Weights of a small transformer language model.
Size: 11 layers, 6 heads of 64, MLP 1152 squared ReLU, 33.1M parameters.
Architecture: LayerNorm before each block, rotary positions, untied embeddings, local attention windows, paired heads, shifted keys, exclusive self-attention, an embedding shortcut.
Training: a variant of Adam for these matrices, 704M tokens, 10738 steps.
Each number is 128 + 32 x the weight over the matrix's rms, rounded and kept within 0 to 255. Layers, rows and columns count from 0. Numbers have three digits each.

# q: layer 3 attention query, 384x384, rms 0.101, rows 332-383, columns 288-383
# k: layer 3 attention key, 384x384, rms 0.103, rows 332-383, columns 288-383
# v: layer 3 attention value, 384x384, rms 0.1, rows 320-336, columns 288-383
# o: layer 3 attention output (transposed), 384x384, rms 0.0953, rows 320-336, columns 288-383
q332:124180133155128109100108079152119110136153171125148131127122107133098109137082115130107097120137128130123142104132101141152074095122117147123128160150129126101172118151112107141087130115120140161147132136113159106118119109120123147115134187112124124123133104132097173106152120098163151147
k332:132173140112123117114110083148127115195138147079127151128080200102152082112129127145138173165105152143131145104072129149172059085138101195092137131136107130143179122113136104136135133115140141155152131133134121114130118069141144178106108158110124120114156174120070161107171115153143176061
q333:122147131118086156127110076132190163091171131115128127106130142121174145091095128170152125178134145157146153102141126196088113145127111122089103114097126136079201128130170112198143189137097127152130110123169110133131155099117180098118082156103125109144150113173098127116156082110131154096
k333:124094100114097149161129162151148149157163130120144114154122126112155168140114120144104101166138102121150127116115119187124111149108113170178114137123093151153150139112133119125170144173134146121131142144135083116115140069141134106089082074089137162148172171134088115132158091131134206069
q334:137171089148113166120105117155146157124129128125146132114140139131103083157127139126142112150159101125143160123086110148133086149122121148099130114134134115111154164120105110168143143145157154133126122112114183103132164120145135168088130191093132079129138109125072196083165092081131152195
k334:133113095068101123138144133136148164164175105088126132139100187091127116119114133147118111198117148118131141096082110172137064125103114222131121140142128150147154184127123114144174131157141145117126143170088098115189137088156100149046110141110141129134193192147084177111153105133141180092
q335:133111120138124110144091105099116134091118089138146166164118125159130118083147131151093091145100081159130131159141130179098134099115125121105169081132137124140109169118086108153174127142136144128137123116143108144096164124143137113138119096136126123132123109159133079114135089140102137085
k335:122111097152139121131150165150121154087158146122120142102113086138098145107155145128075090157124096121117138133137124125101154107134147114170165132137118112114100147119111115123151110115135147105127115113106099140127125160144089094107134094119133126136115120159130144126116134103151140096
q336:160146121129150207117141149132149158140101088082115115120179136183122076186118166117128124149165072154103168106093146155168127166104154144119125100132146134109098168142064120174133136136151173132090114136089142093138167144121100144111136185127096082089085137136091134075143075115183142176
k336:148113103108134146143143149137160172143134107100112103127141147126131121149089138142116115197129143084123128104087116143129143142115123208144140152163133155107161171133095110178157123152149113100110135165092100154205111099147085126080152132137139135110148172139113136123112100134131162095
q337:143132165128114131135105055080045157128139158140170160118130112131102109104090128145097138142122152171153117152086112121147134124157177105101144096141132149131118141088103102143183106121171128142145142116150164152100132083128126137148066074146157116106136093131098105119137139136116144100
k337:147183145168146089151110123104089092122162167114151088135143116163093144129086157106090120123104118139111152131117137104117150107165197090107127110104148138094135080116105143140119136112120120118140137106137148137151083145129123148165134124185147089112173112163124088145124174189105131105
q338:170141158179103077122109131134161090115164148178071171143127150055113177134145071166174133081093118148153167133181059079071175104104081124087180150144124160087191129151120123102119153152118116111189151125153077142154145116199112159117126082092135195163173112147169088139144103168128141108
k338:148122144159121123118176136112127115138111155192119083126091077071173141100125052147118175134075088105106150147174159065128163098125155115157098116136127131138102100100151125083137194133164141108161113105115113138107145152133133134096151112114102202127111049081190105096150102117116104133
q339:132083093090143135143138173091155112124108141113129125117172125134124139143171150144131106159160143167160118101162129089177158165115094081136112126120097138113153098110155143125157129137137125102133130133126101144163120127111151095151126113137145174124123122153139094124127164122093114048
k339:145085145126143183148144106090133087119080121137156100157151050122119120149084128164099112141189104141169119148136150115131191154102140113146118054149164156123122125110126162169128160140116085074107124132125145126178128121112131121164161125159131187110160121128155122109146164131137103138
q340:119094182128131107133120116082071083080117133179169137159134115145058142109214124146094098116101098160144109190147119116131180112182094068148159108119173151092112138105159122082144113145162122124179129122097109124120106109107207106166151081178150163157151105109184144137121151122040115106
k340:118162159113130113125076126152066093103123116173140164069131104157105125093171113131142149059122130128131156160146131089164128093108142094092132145106132117097117080095143114100103104081160132173139139048112150110050111128123170133171133102100101074127048078152146179108140165078118101163
q341:097113131126123093120123136061077110142120140166102134159154142115132146128175143085085125158094130119125061120115144084147105109113158095182122094120067116163069128103101135119133120121132174172146119157118108088130124066145116117143136081183139162169161139119125150161100162140121144119
k341:108166125121117151144128109134117110117120134145099172130101128120129125142155126129142140098142161125141111104098118128163130095101116116093141117070070121156115163104115104100145109125133122150142134131122106089130122127148164136146110139166116122173127117110133152154097113094122149112
q342:114148208108121130107085066051094174141093157169192160136151072152113113146115136190055149165111082195147107222065126123114107076088164087122207120122146174113126162132068099093172100106207165153202134176087136131133116081139122106186079060095144117175106143150136149105096138131132149098
k342:106145136197130072148140118093133179082129164139132135154123053152104163161130147136059157095054105152134109141154148133111109059134204033117136130082108098093099082119090122118137158071160124142181137130112124106174050133164150144229184038147148117103175078179142092113102166146128124138
q343:132139136113099111095172161166141125144159172171128209111133093108159179077120135116098126129110147119162143155130106112117108086162134081149148203157095142157160129126140095103184077114105143100172184154125089154115148081146143036129092083162118107181096143107103105176165136156052151053
k343:115119196144104121104075191118123096104124097137110149154118109133118128106116110132097132086147122140129212210196136055145165118108180094150100105130127139154132107098129133141138130156088144154179175160139168102101145113096129038175087105157126139163094175082183098187126156115099184100
q344:143182143181088120124188081199122152154082199177118162152158141127142095163099093177094213161097147096130030079042058139083060067057119179055133186154121173128237162115133106174155170085124084126167089114150203132121108067165080161132050155038161091153119104145112143052164097157171204145
k344:123115139118115144147172132153096135160162180171151143146143150093163143177105119148119169166110080107135060110122108179079108129081110116138071126191103094106151123127096138139113127137145109119163100129161170103123153098120107142123126091111140106118163091149129131095094110142127178102
q345:125141113131120128137152103149124124140123199187118170115137108154129158054149147104146121131144111114094126098145135121127143151147074153112126163181091179127158134123144074163061130143132105124120113129140126119181139115122141161142145143108122138066097132094091134124155132124143122137
k345:143105087057084157139132144091106126130123162159135155147143054120146165144109120128081111100077137109075147141170152112048215149128073114140151162179123146114128123122156091180101166139151117067145138109137102140160110120070087100168184134137149143134150130078180151124171118137109109142
q346:144101137137122173095149182107104122127150183101142147127119129139073151042149127098128108097126129123139076073142109152136122116141180153098143113138107119173096080115133156103101122146161105126086098122090168147120172153115163208181126120124145116097121132111099139129080203156101095170
k346:147151097105125196139140122111138138151119208094046097143118182086091089081112147099130092068080163160149127119144111156130123161167154093072150096101149097196120081104138099138099103126085133104130230093126131192115193131151164184182130150091147135134179161115091140169097165150076130143
q347:104154127091124150108147184072139128115132096141163101152173095118117139197137078119146050091140133073117139155158124138120139154157115080187120160137125093070118106178240156158123173100098115130174084137077181118161081098148128090153132079148149131134149175091177136156140128081155133163
k347:150202154093066137100168154082095124136028200129031099099184157089075117180131145156132101101168171115105155161127154139155095137150094098159156148127125106152095129111212168187142160069095081156176143120081164173149129069193149167142127146081147123188197105063155182189126132074122157086
q348:152103186087131206107181155148108078129149069147132160134167120118105178129134181193154134101135118105123178149169156113070186166143183080121135082095097132153071108108101122097121116085086133143113152133113148108120165121093178126112145150154091160142178126122155090133133108135137111085
k348:166101174149133163083147126208113067101135079151096105149146073104109137161106169126123118066112152072123123162104109124095192133155143118125170108130143171145096057116138160131129092133097094120109132181133131112165159085139134135139155091165099161068107144119106088161136151185103119113
q349:141134126203038063216149051112120114084157078118147140096145146135120115174136053174126101106123066169186183165090148016185192148101162095076164116093139104136112156099155128102144169070156121129134135113150082130129104093153148195165059020185162117193191096125255146145081137117111157134
k349:157090137190088060209169099142181101151117134045108174097075151182127124122170110194146168178126137153173127082100176074255129014133182174119134097092125101189102123064155081101127178097111142107113122112131104070141097110109105173148097118085150066151146124180141188095097159124108163130
q350:113054186121131110115079185179094120080094128162162187085156060125144064089161129146098130187180031117132138131086096100155091191116177094160111119119120155157101157093104126152106063122127223198133152117152100074072204134127126120123090121163060104104093094067075133029121182086145123087
k350:084141160170128113176045130102125033144110112131150167181047131184112146165096123070133043068199175137117164168135099113182107116116135114145077126069123118216072118084105123155118090156120144125172169111132165106114198111054167048140123102151131094177097186084193146164081127150102176101
q351:105135153108111144150111087133160118110171108122129081151119161156133128140119144152068121160182125068125117133143085135102117159150150103052118136075122163107150079130098142114097093164101155111151195134175094105188121061100151124118091143165149154115170194150066045086129136184152148116
k351:047142113132141149146093119088181144156096123178157065192093211130144095162154156137083209133187112127101104055151149120182092141075136128070186166094101102180149169097070121145096117107090123101182179107122124138161138127118158131087053103072130070145154192090101141114125042125111140168
q352:125115208141156129070129140065116168173079133139131165124175158124074097142170063093116071111154079162117137130135106099131135148127153019107205083119207105131113107143128138122116096144185164056110174108071092106111094067092166084179201105112155214134120112147182125141103214118113173096
k352:168123123119140144066136166084131134194078097117099181102173194121075148157137047088111092072208074144135153151153112077167158172147144043164181080128198143090092120133167149139109123131172156056175128082091066088132084097104172109204204092143196193122168104111194037144132222156107176131
q353:136131130053161092144132101109215204136188149159140152070075169139156117059134073122104124134092119144177163117129147159172168152165121133108098116086196096130225154146161143076205161127092129095075210110169136133120144098137165211165137096142136104171186150083142099179113166156105164073
k353:165125101033187101109140116085194203118151190136147130111093198136129114033147099141145132151096150131146151088100177214176104126148110119070142111098200108147189162145162121104180127112166117089091166131133166134115152090117184171174183091124131086157153133115127067185139145138113222099
q354:097144108122117158082089103118077123166131152117091122098062185155124151147120123096071114128132213109090140161140179101173141095077112094162144138159172096106155110059113140152165143073093100125141172126138124150091132160135146129116191106122151142141124120120127177148099154127092141127
k354:098143084147106162080091100116100137171112141095128094110050113133127101143099150100065093201144214124085089131094165121192138090081153091115151119157182169138144127079118148121179111086123124177111169113132115154067148165153148177107136150150151167129142139074150134150100211126126144102
q355:110138160071144050151156129108213134152135156199043147135207150148107163114046094164085149145119096137154158115111106126154091118099081204057138118178134108074211112157130189147091086068128088119119119119165128195186131099141116142140067151145126107155172120174145056121147148147154172039
k355:097151147062109063113126151109173133057111161188113140139190141177121183127092097194090143160113088138136184123115128141111086136087131141016140145159168139100166125224133222140122071067126086132097086116163107173184128125120145148135077128178158133185169111136127071080116117125139188071
q356:101143085173150112138167136180088157140176110108173121085168102065178097104073178153164136099098199138091111118193140157138114110147116136104101110078081111121143094129162125137056101100056113042151141142054115157106183134122147119059171122082077140085140097128119136108153088148118053185
k356:120122085119147137154158117204067152170173100118203134115177128082157075097098172145153105123117209160102095124150156136153092157129139168108076065052098151097136119091136100136060083142056120122142154132077155147075174138092155131077162116099062130114108129107059195099140103158113057189
q357:164121076173143087135160068151101089123080155090081069112165097123138124153109173149168203081126218095190133150140095133118179192140069126172144203113186153154191191161185111168211130088164092158133122139101082190149152152183078130151169167098163107091090086139127133126203106118104082159
k357:133137155129116074097142055127092100104066128093138073127138093105120122109091185147124165117097189126127143109099095153140142172102116144073121166106192176159177147161142116172194072127170087144143120186087104148111188178166054137171115204121122167096076118130111161093158152109093065140
q358:158159087071102165137125031090212131138158209129083201138091197138155135102138138133165050159093085148156093145092156117138129138169111154113082218107131162077130130127068062119119184176194073164159137138199116150073133135110098139106146190121148096104106120132042116145169125170077088164
k358:141162060100107139108130038110240119165159173092111194132088162148162173079167136146166082155071101220184124136097177108112113123165104129120107222111107152121133147103054078086142131165200157188149132092181098109033158143136068132078155203159149109098107153134052113152126084142069083133
q359:145170190114115148086148109111067054090107125104158072178098190132081099101101110132208098158067162128150138115138093158123076170176136123245120140066155146106151169135128135125071062078189140190122144140186088125085087078138120081116081154113124152187222096096136185111134148195107167106
k359:150174178118111147111122135109053112049133118143092106195131139150096113133110113116182102114058142109110140126152083175110085132187142178200122156062137157149145161107115160066098093095163074150097145109186107141097103088136194124055085166121135125166229123128135176094144128190066137090
q360:119105171070163141092096144094112109187139106119114176122134151149154111106151158135153127096107124143093022084108063137140098167128083165124167154150120190092186179053133102132123106087167150170150140125161116160099138095128119109079161183107056140077196166102150125156030070109087109087
k360:110106160071153139099064146104112131175126107127121154162123121131144110103193169111125144110115158175058055084150087153096133137131081166114153174169124197094181182101134118146137117108155168202172170133161129148088178132089108126084179172122122112079191170129100141150090076096137139083
q361:108080125170092120113106124181117145130130072095057128110105110123121125151103145179143124138138114141121182185101062064131170086089046162102184125117089136113210126169075109079173143152073114113182114105130137121079187117092122114096131124120118180109055103178075135144130098065110135148
k361:080092071179108115085120128154127142143154054094108117117103177133109136141112114154128137159109133144116176187165089037108202069072024142106181148106106121109154096154107113167145164114061149063186096127186141123128152117067127088162197095138103171103053106207134130174125117107092133077
q362:105151129133101139160109127131146195126191083185132183109129130179126164147171141146099141105097115154108150102143092128183111106173153136118113143091168107141116170175145088081093169124171166108124135113148133186133074098140103085087173095114102119198057129146127085081138122107120090200
k362:073168120149138121120089139139156161183185099177133191126140167232123167170179122118131100174147129170130134095080103120163079055141134124145113166121193117100117155171153085124141144079167199123108146116150139180143073116143083116056191107085099120176087152084122103119104152128110106202
q363:169109229141154114122090146106169103133164099136071128102201178088057133151165090170066115122141054179142111105167137147075142140124096117091081127170130205134141171086136171139104172144100181082034160108202087139205110082120126167133150140129215179134176180164108150122078135098157150185
k363:159084185117129109160063187116146110104150129103097117122188184093077173163125065206024121139132048179132110150153112115095142155136098103091092125125125200121110175046131152120113158082139180057069170059208133090172110067141141139164140119091207181136170150138098109094115160093142174190
q364:145153142152092099083159149107058161177152161195160140135145137106080190082145118149185104118172149112170105076142136114111120101134138113175126160094180094115103176180140143184101113067102183095086140127128170115146136059130126166121122032177137143048137113090186143041114216108103174112
k364:148182166177100112072175153110081176181124157187105133107168166119092209089149130157189142105166148093167136095213165129115130126138103151201131112070168128168123150152122133174086152023125139085075152140145180102172139116119101183135148068173161152082160133122202140080129201127107181107
q365:132065117214101205159121124126154106159132120117204160194176170109097106124127103115112110084102100133152180170127084111114045099103124191144121129076161124229149160165127139158108154219160071088171154121077130092143185166047127108119134093102103151153086044142158108092077149094187204090
k365:083084099205106161169137092117148108128117165079241157139188149114091111115130154096086106051119072173137149148119100118077097091129149141152103110109155133181154151173140152090100120224147118117158148129133101108156172195072162095098095131124090182174083069105123070110073197109189203078
q366:106173094117110127143178115160069106138138113165098132107157109111084154138153138167178104082137179091141090056117105180097107175100100157128041205206116172138118146114119110175152159083029097136106078064152155146153045055214100111171088147128149089170148160106172124167203110143128086086
k366:133203139091097132119196143145030102104137137182084124132092115076086145127163150144150104112140181067127120119130139180105080185085069166082065179197123189153137147151152103178174117116068055121127095101120177151126063079187073112111091142108134134167145168106127109134194108128140107114
q367:164097105104172167149120129145158145120145082134127138086114115118089069147057182141116101126184164156139095179135100159085126151164152068145077133156100176132150074087190162105075138130099176160102182172161101118173087119121093102138070148065155079155063100199090082132111070123138125097
k367:130113163107179162134143142142155140098152093092172123125118122117083051138086214160137163138194117172142103189106041163112097152164176102088080149189143174141158071067179155102081116182102170187087152157164138111151110141153067118143055131113138091168107089181035098112031077086171146114
q368:162090083091132139093104121080087121156161121127137135149117119147108104179124071169122161106106116182150180111139126142098082094104058182119096125079168139180091148121069106131186182097152146072104167081142068119145112099104108163162105083110164135120160151078142184093122143109111157188
k368:189101120116149117083078149062091119150196139106103140178153131141116106144133069133111143117108103192151190130152100160129093108107061158105111074078163137167116146136102116128192195098153174098076145087142123086156136133125094127160069117094165131112180134110173215098141125130166190162
q369:126127145105156150136067082159103130165094170115082212104089159059174077108080159162157106190059122130080101118145113194126128111194175096082176075108169118120190132091117082102124104119141055157096095211153093103131168114160140152127086164180044147074155109131116157121087122134187169116
k369:116105117148125132149070085178085133173137123128087173075129126053181098132098143123129074152089113141066104093156125167113192106163179068120135051112117094124178150069122090088113107170103089165110107182178098123127136131142169150091072144195049122086143156143136132145106120126139179143
q370:135133166135148119133142112160136089116103202212109152132120121096129140152090225146147115051095159113102186174081101160035159172152113149122157145106072127178129115133072133160115110122182104103074132087045174198232108068255127118106085123140058089187174125216084098130145112141203136129
k370:151151207101180186116115065184145094115072196161109116117107129082113133179103204224136084068103140103091144170057122150018171196178131119130130132094083181184118093138120133147119075145137115129054149123022145175226132102231109071138106106150084094172184126163111161140129115125172121135
q371:132090113181124156149163037145135102122085130087104092098122189132060116125184078144147143141110070044136152126184113123115204159169165169105142134072111124159148157232167148116117101061144120107111147165134106036136132089177125135148086088132147145068095179139148189120093154133116179049
k371:133108127174079136142123041177117104062099099138152118099101179144079150126154103115101139147115099089136134093127113097114187142153162147073150124079163114168145136186153151129092077102141089099097156123140122061117116084191179120181050147127159117076122158114156185083100118131147174085
q372:146175136075133148118087090164114064161074125112069092085192133105142155113076139058129044141144216081145126098113059112095166084123130133170162115101113095114116012102066095128114119159099111150156108178108118126116180083109179183087089089105132167123193144148143133113150154184134122087
k372:132152126085134136144091105132086070102108128096039135105208129123138162087054135086126094158147243079126124077109081145130177105125088161163123108107113139136098040073087080133125108153141052142184148157101136096098165083103137160142124071094144148103202151118157121124157126177151130116
q373:107147107178076104131148085144131110094058108154133072140060120139161138160109094078113133127192137150124147168207103116133125141070161030107148146117092170121105140153073084163133151084078096153153165118134191122166135047147085118108047127104147172087090075168197133139138137119137101125
k373:126136158165089127106157048190127132123088113127161065121090103129157120134130129087149174113159115136124119186162085082149106110073117020064183099089103130140115103170094083138175115095077148163164129095128180156154109052144103113070052153126173198105107128126134216121138091127147069109
q374:140101073167120105163122132144205160167114117118137156150133121178099091094157148094094154131046097180171116067131145123122134089092150194041098148055192121141101151175149119120133095138081140150173165048204072106097146188162111137105110135091156130066138169126121128093147104200051154203
k374:121082131180139082177073147118203150105119155132161135150136118185100105056150154113100130170057107174142077096121154127102099078067124204030100139066160110120086134137154098101104092142082162146137176059188111103085142193151062114124095107096118177082087202130119153089113124219034160127
q375:131128055116208148135130101159105103246106123172099173119138107184140104117099124102192105086122153062217171115141110135141115183193117149152076083107116160099137161134173150059147076159125124186130147130149086129112122164132044124161119171071103089118045104123124052134137121137101204038
k375:104097107174183167151134131135151109177120103198061142079165133173166134114134123158153123055159108094183204115146118123147099201173103165152078099154124087061176125124146163099129129190112133195122137141169068135133130167172040073135162168099115067125022091144164025128145116129133185068
q376:052146088093131112166064136137142173059133168134182118159128113164168168106214078114230159075080152109166162117212122099128164107146092187109148116158170105084089133196234104079080073104227067167100116118195159116071071197091176104178123094164129145092084120156105104144200110144174131150
k376:050110079128119109180081113117166175087147145123198121139131160172149184084204083134238126121106130112146146089180156131127142074092132187082191125187156063083115130187157131070100097118207094162109123136175151143077095181115121128123143097185103113091105114173132115141101102158141137157
q377:131147110130110131080137148052162143173143114123054105088108162188183119119136102182153145169130160194160133099178127119120141086087044197117157103172190146140080164113134171127188104025132115133081059115118197175128115098101173095172099099157154137130101120124252082166152175096145137083
k377:109132135080073103098120130067172165127161093141029111103123121211170148118161071220124129168153121235159121164134114095150135102098034188127192103175205133101098130136166203115204120008195108182115094095140184158098103077103148110168090063134188156127104125053250101152148196059160145092
q378:112078088133153162157134067078102125157210171119111123145134114177096123119135115137141123084130166091080107137106103164121102163130143116124164142110205102096091156106195111113142105102085162152134091124164099094175092094140092181131124177147137144192160109148085167155174153164107129129
k378:147126110104186129159124077081119118072168158109129098141116118159081137098175130083166120077132138080099077184089104211130156128151133116121151169102172144140107148106173121123114129081126174146110064120174102098204110124141098194173117139185120135152140095151107158146165188136105171129
q379:129128168140151144172128059134148091158097161148112133191137152138092164151160185129077118128151055145097109153167129135191121184112125187069096126061127183163112116142075130152074109186112173112105151127194037122184143087107193116185143102151185186126198070114149158103165137202167094129
k379:149090183161161179160100118104120103111092171158108109177124170097092134126133173141047146133119073175076077197126125145203135209147138174077037123088123184153120130157109132128094101166116153072127158158212064131183168066109159115185092123138206205124223064129158141107199161215199070166
q380:129151150149133129124160070154176147115112117139109177089141106166163175124191175155152133192131149111173093025117187125117092125126146156133103066147122083154144172069176143116150183148219131132057138149125077141113169096131073087134067131110149107124109085131134071138137133140178029150
k380:124157150151084129146148062157163178128105141130118156106122124151149147130192179142182104162130124103145068048135163159110136119138175156087119116126156083134100202102167157081137154128201144138096119138140097149111152132122090098155083115149135114105094092155124060086105135109178042154
q381:155094090135108161099212158090123135221100153082077091078126141089129082098138134092124154205148076152186167136077118140135081097185133155161133149127088099108113101062176067160124117154095116176104145083118140093108162133148146138106104126089200211090130074073076167137142140127120142125
k381:158072120210153177115228103085141126227108168095031121060118177097134097100108110113160196201127133134170177134105190151167143128187096152159151115108127110131153082083165067172139141177085055165127134112171153127099147135159123094103108142104203195082153094107109143146141122108148122098
q382:106111144152145127184114042071192127180135138123141085147131120143162181161111053123159087137148084147134115066104161170141176129104067155176151081152121122176121130067160158155101193164095167112090150083168157157105069104083131129137152110134162117091116188209119121132172171138145129136
k382:100121151129156120197130107089230117123159131093138085193138090128191147117098103131143091157104087196124162097111167168141129132110080166169148086131138139168108123084163134155111164176133157150091171065181103128094123133125113132155106159131155101087145125178088142164169132115177160162
q383:106164167092071102198108068097193101023105068096177123134110137137084156086141130120178143100097114168120095136176157137106132163139229107157133070138131160232104133057176108098088099152172176188093116173157061128110163190107161060157127105165124127113087071174123120132128103139118135148
k383:110144187120068138241078090071185132011129086088138144139069120114105131081116149100158142105082051133138108165144143106121106178142183135139121083116121145176130159079170078087141093144191172185126120154174094109122143137125120054163127138173107187131085128130090108073141071147132132166
v320:079166121173101062176206123125107159151167137162110132164133078056134101132127131159095182119131102117101153139115156165126062165108081098107116176123161123098223146135079120064164149091092079115091057114094159153174115134145074093148156145125112093128144112077152139099128093141135101118
o320:145150116120105135091111106108112138255191065082142153101154161141097141178206128191124108084127134154103122138126039220116146053170071081166169124130104130181059137139131165154190153140091166099092084150166164128101071105120154088089067115116195118062096057164093160140170104145152179112
v321:136158123160122080155196095079112149089147163203159078175134091132120035159071109160085137111180103167162124120109108132111070123120149118162105139175184161099122114144134108184148104165051109201095109101127116110117128181089082112112136127097139082120105081145110116152119132171098118135
o321:134131092165141119117168113200160150207148170160157146138149081139111102131130060103119178161154099131134109193124065122079143166070086102154151167158176102123154123134128153142130155162167136096118081081153146071067105128216061139076102133074163093128132109159139133186138123175132093142
v322:167092080111065140101103144186168120119179156181110197143136130184195146140096075133159101148050179169077131114129150174110073087150087122088167159074089140146168141135095130078136137106125123054165090087100126170147150070149086110103174149053095136088118145139128126090117112143166152160
o322:136164128117118114127145203060143132134146075062130128171056204186128142141117177118127063111090109099124131111175106126084131163126178119181097136172117126183075103106199127123131148109067122143110109087174078098050137097163109134116174127135103109166140137101113174143147080096103129169
v323:067202081123173156090143091090153180108108172138130154111131151175107134157102108137108165139109151151096128139100130087088169143147140119132105165108064099000139112100123144179102144124084079112178172108180099127148120088167205122135101153190144121174129175113119176097150078147073174079
o323:169168115090106151109056171169110148183137110144175076165124105123161126072163128094150126164112071108185115091175186122126110170160125070139212113075152127117133037082048114138139100103093136137119145203118112106133107091145164079161112120137132088168107091077132108100139158142200197069
v324:122120127081141164133111097091116125111077160128128057146145110122182138113071167078070102079120127074148128140098134151118094119139193104173150120171167135189149120092135155116095110153149064098128179092159112100148144133091158155132085080149179095117101122091130102174123139132101110154
o324:150058134127146152114136075110116132138143125124160118143083185113079236120125154135136134157134111114142149102112107131173136096125196173139108149129150141139174099084122154130150156163143141131150123103145173187138102109118125181181130100126158144111112134148136126117141085169132107074
v325:101143136202156114109118083123119133082128182169101096186111101204100108153089142143033125127180151085146094101182054098126167094137179090182189128079138130044082109112119128177039092216121081098156157143124140082166178084058114149097036118162136186121131222120119172108075166154119174143
o325:140154125138068102114165130095080169115134117104094146119154118124126143149136156010197182134081127145172124142096076137140155117168157152108082164109124137122210063120109161095176099110205196173136114114116150171123093110112140133140097197089145038067132129127110072142138119161033168167
v326:181176094128119088135073172138136136122128110099143171187141137075152151091114120164163131085113110184130170120147082120094135114117064131114170018152117183125091059119162116150131158114106154174134146124153081178118109107163103140125172125133155115120149152143137089116105174210145141148
o326:088132123152070167136153137118189059110125129132123111121068079123132086159147085153083087143109191157073101110115113137120108188108094136153140053145097141155130038120103067131195111154103096166158146155101105135095101110127133142112106202138104132133158135130146157115076168091072155159
v327:141073140126118122114127124145157112134135095107109081174104151152114098092091079115135150078161118184136162154053174104107131142128156112147123176092179149133094122146108084156124175156124161162101159122040098147116146112154128150130176149101070111128104085114143137098132107102084152150
o327:103110135104098075197087181124071137111191130197099175124050200122204207157149078149153160133114111094170101107143099176142166057160181109098119108141141161041082133131105145102124067110106101098176064124144177149161147142167105100089088101158145100098117114171105165150112019121122121131
v328:179129113146124154141102130212114084082195080170172148165162132181111138130094118116150149108052090099095125102150097189107099116159084183096106063124150183174153148133089154090179129189141123112130136065166135173079103101143100086147173127122116106180059168095124138142059121132132156182
o328:102133162187149174140089158141139145131126128111146161131116131123173161103163108142135148117114060081104133139139140154108139154135096158115079134166107068181128041139201142094073190094085089205159112142129135174068110177126128118126185130072110185186149158097167114135126111094126101125
v329:134121100163104161160161149104118139176152135104179077153110091163160108132114083163109116113134105153120078141076118096111069070073142083132193182127172112163136189128117117136149138173141138130141117111123137116112161138079080117124105109081149081142090115069161180122129137086163097119
o329:085170080076160076113146080117217205147116091072116174104129087110071135162141134078195167145131142100113138159165151164080091125096099160151094084147051146103128135174053119108124150082166107096165106171172190085108082118127159131145176170110142128185092204085151154157146107100141106161
v330:126131118124088130207153110136108105091097172172130168082129130159072159178116142113153115084082141155102192131083124191149105085186124139108078128148156125206118103099135144190116095126107071092134123086131118092194096167106098155112128108102143150161158119073126112171119129150145024125
o330:091073132150176101109141153109146131156133091104106176162172105129116056109147171140123085092134081127104088147162136083183118196076163125076179116164074147131137107126119109221086125138063188157127139132045108105136157137098135174205152109140086098157124119118159156064176189086124107207
v331:030134115140125082133146057125088095142170122209193098174123059146105113146087134119070123134130145137160127154134087081106029109086173114159138178108143117104075171074177108183063100127070113179125140057148181140105094138085053129114068122111160094122111171129107150100137118125112171142
o331:155119073126105176155130171134199130084188171091146159117116173122132091175117127134160122119079157124176073114165085136106124129091129103159141125033095054116179146113123157138130151159106152175136121146107120062148047176120116138084113170079165097147134151132089134142122149185107156143
v332:148094170163150141105096115071121117067080086072100075095093148182155116126105121105135134165209126105157131108100159086145160095178129172130139095109090117123142037121119171107118097144185133128140166093177091105103165128109215129175143093182174139139176086108138118151124183161109147074
o332:110120105088094096169075176114122136140109134162106170088124146126131199116147168136037138093136136067128170118129143137033121137162223074168181082183152137182068166123109188081147163181112182108155162186118177100205136136153097131095156110141079156106101103151160074067122101104162121183
v333:112075105091075165171123108134124124137101123114172089168183163156068148134122109085136158098108153109105134148133157129149174186144153158183129093113170152117119171144143114158149163145101135135109155157117143144116110102107101081142132157109116130104100130164106112120129129161085071152
o333:114158118210169087124105119217213127140097130069150137127081149107131181116101148178147159171154184064128137170096173161118179109124174120107144091113132102199129093091110188082160119113063107162163128175227113111181154139108136140169069050072164105100179164143116084158180116114120100103
v334:187112124142110097145133142145137123106142103130133075112097091153124140170138063119097144077144130178176155118112134119153078100173106138139112124171135121128109121202061148121141178150108146163096107104127091128152136098097093094153151101079096131102109106179115120150140165106189082153
o334:083157123128093152114140186193202155136076129174154213132124125138123165139099119079107116144160055112089127099120113106115135160098091096142111154131107141170149102145151113080183110132144090126136099089145123123097124147073160096119075111150196099133183100141179138129142136137053094192
v335:094135178121119160130101103157151161159150089032106120068137145103146139085161093113101129161058119043139089111120123136155152124101096108094155120091079115163126124137129110121112132142196109142131104166169117106102145111108169102135191115101143146053091127184131115087127152140129179082
o335:103125101140152130111118120084154100100075104128125138148173168144136169208132124125166109150107112123082189121154098103102103105180162125137174092092118140171194137142109080138121112154129116210166115099085097152171146100109145111132042179162115079115161107157154112107204098142160175176
v336:129148167181152132103084107064126139090124102090168092067098100138146136133139150137148107177212111139192102150140184113137167113170110111141138077142139106084133127071116161136138116212206165169099186109151108055072155194064154120140098113127107107215149082168114192118163169102110185062
o336:149104160069123161120139088108139162082143153083126150102159100102106120145090113100106129037103123109145130087164113105103138132128126109132165136164162170107030120138129145088125113076167155137102128142098132119092100125119140111127083151151088089165135056170122114201129056088191098110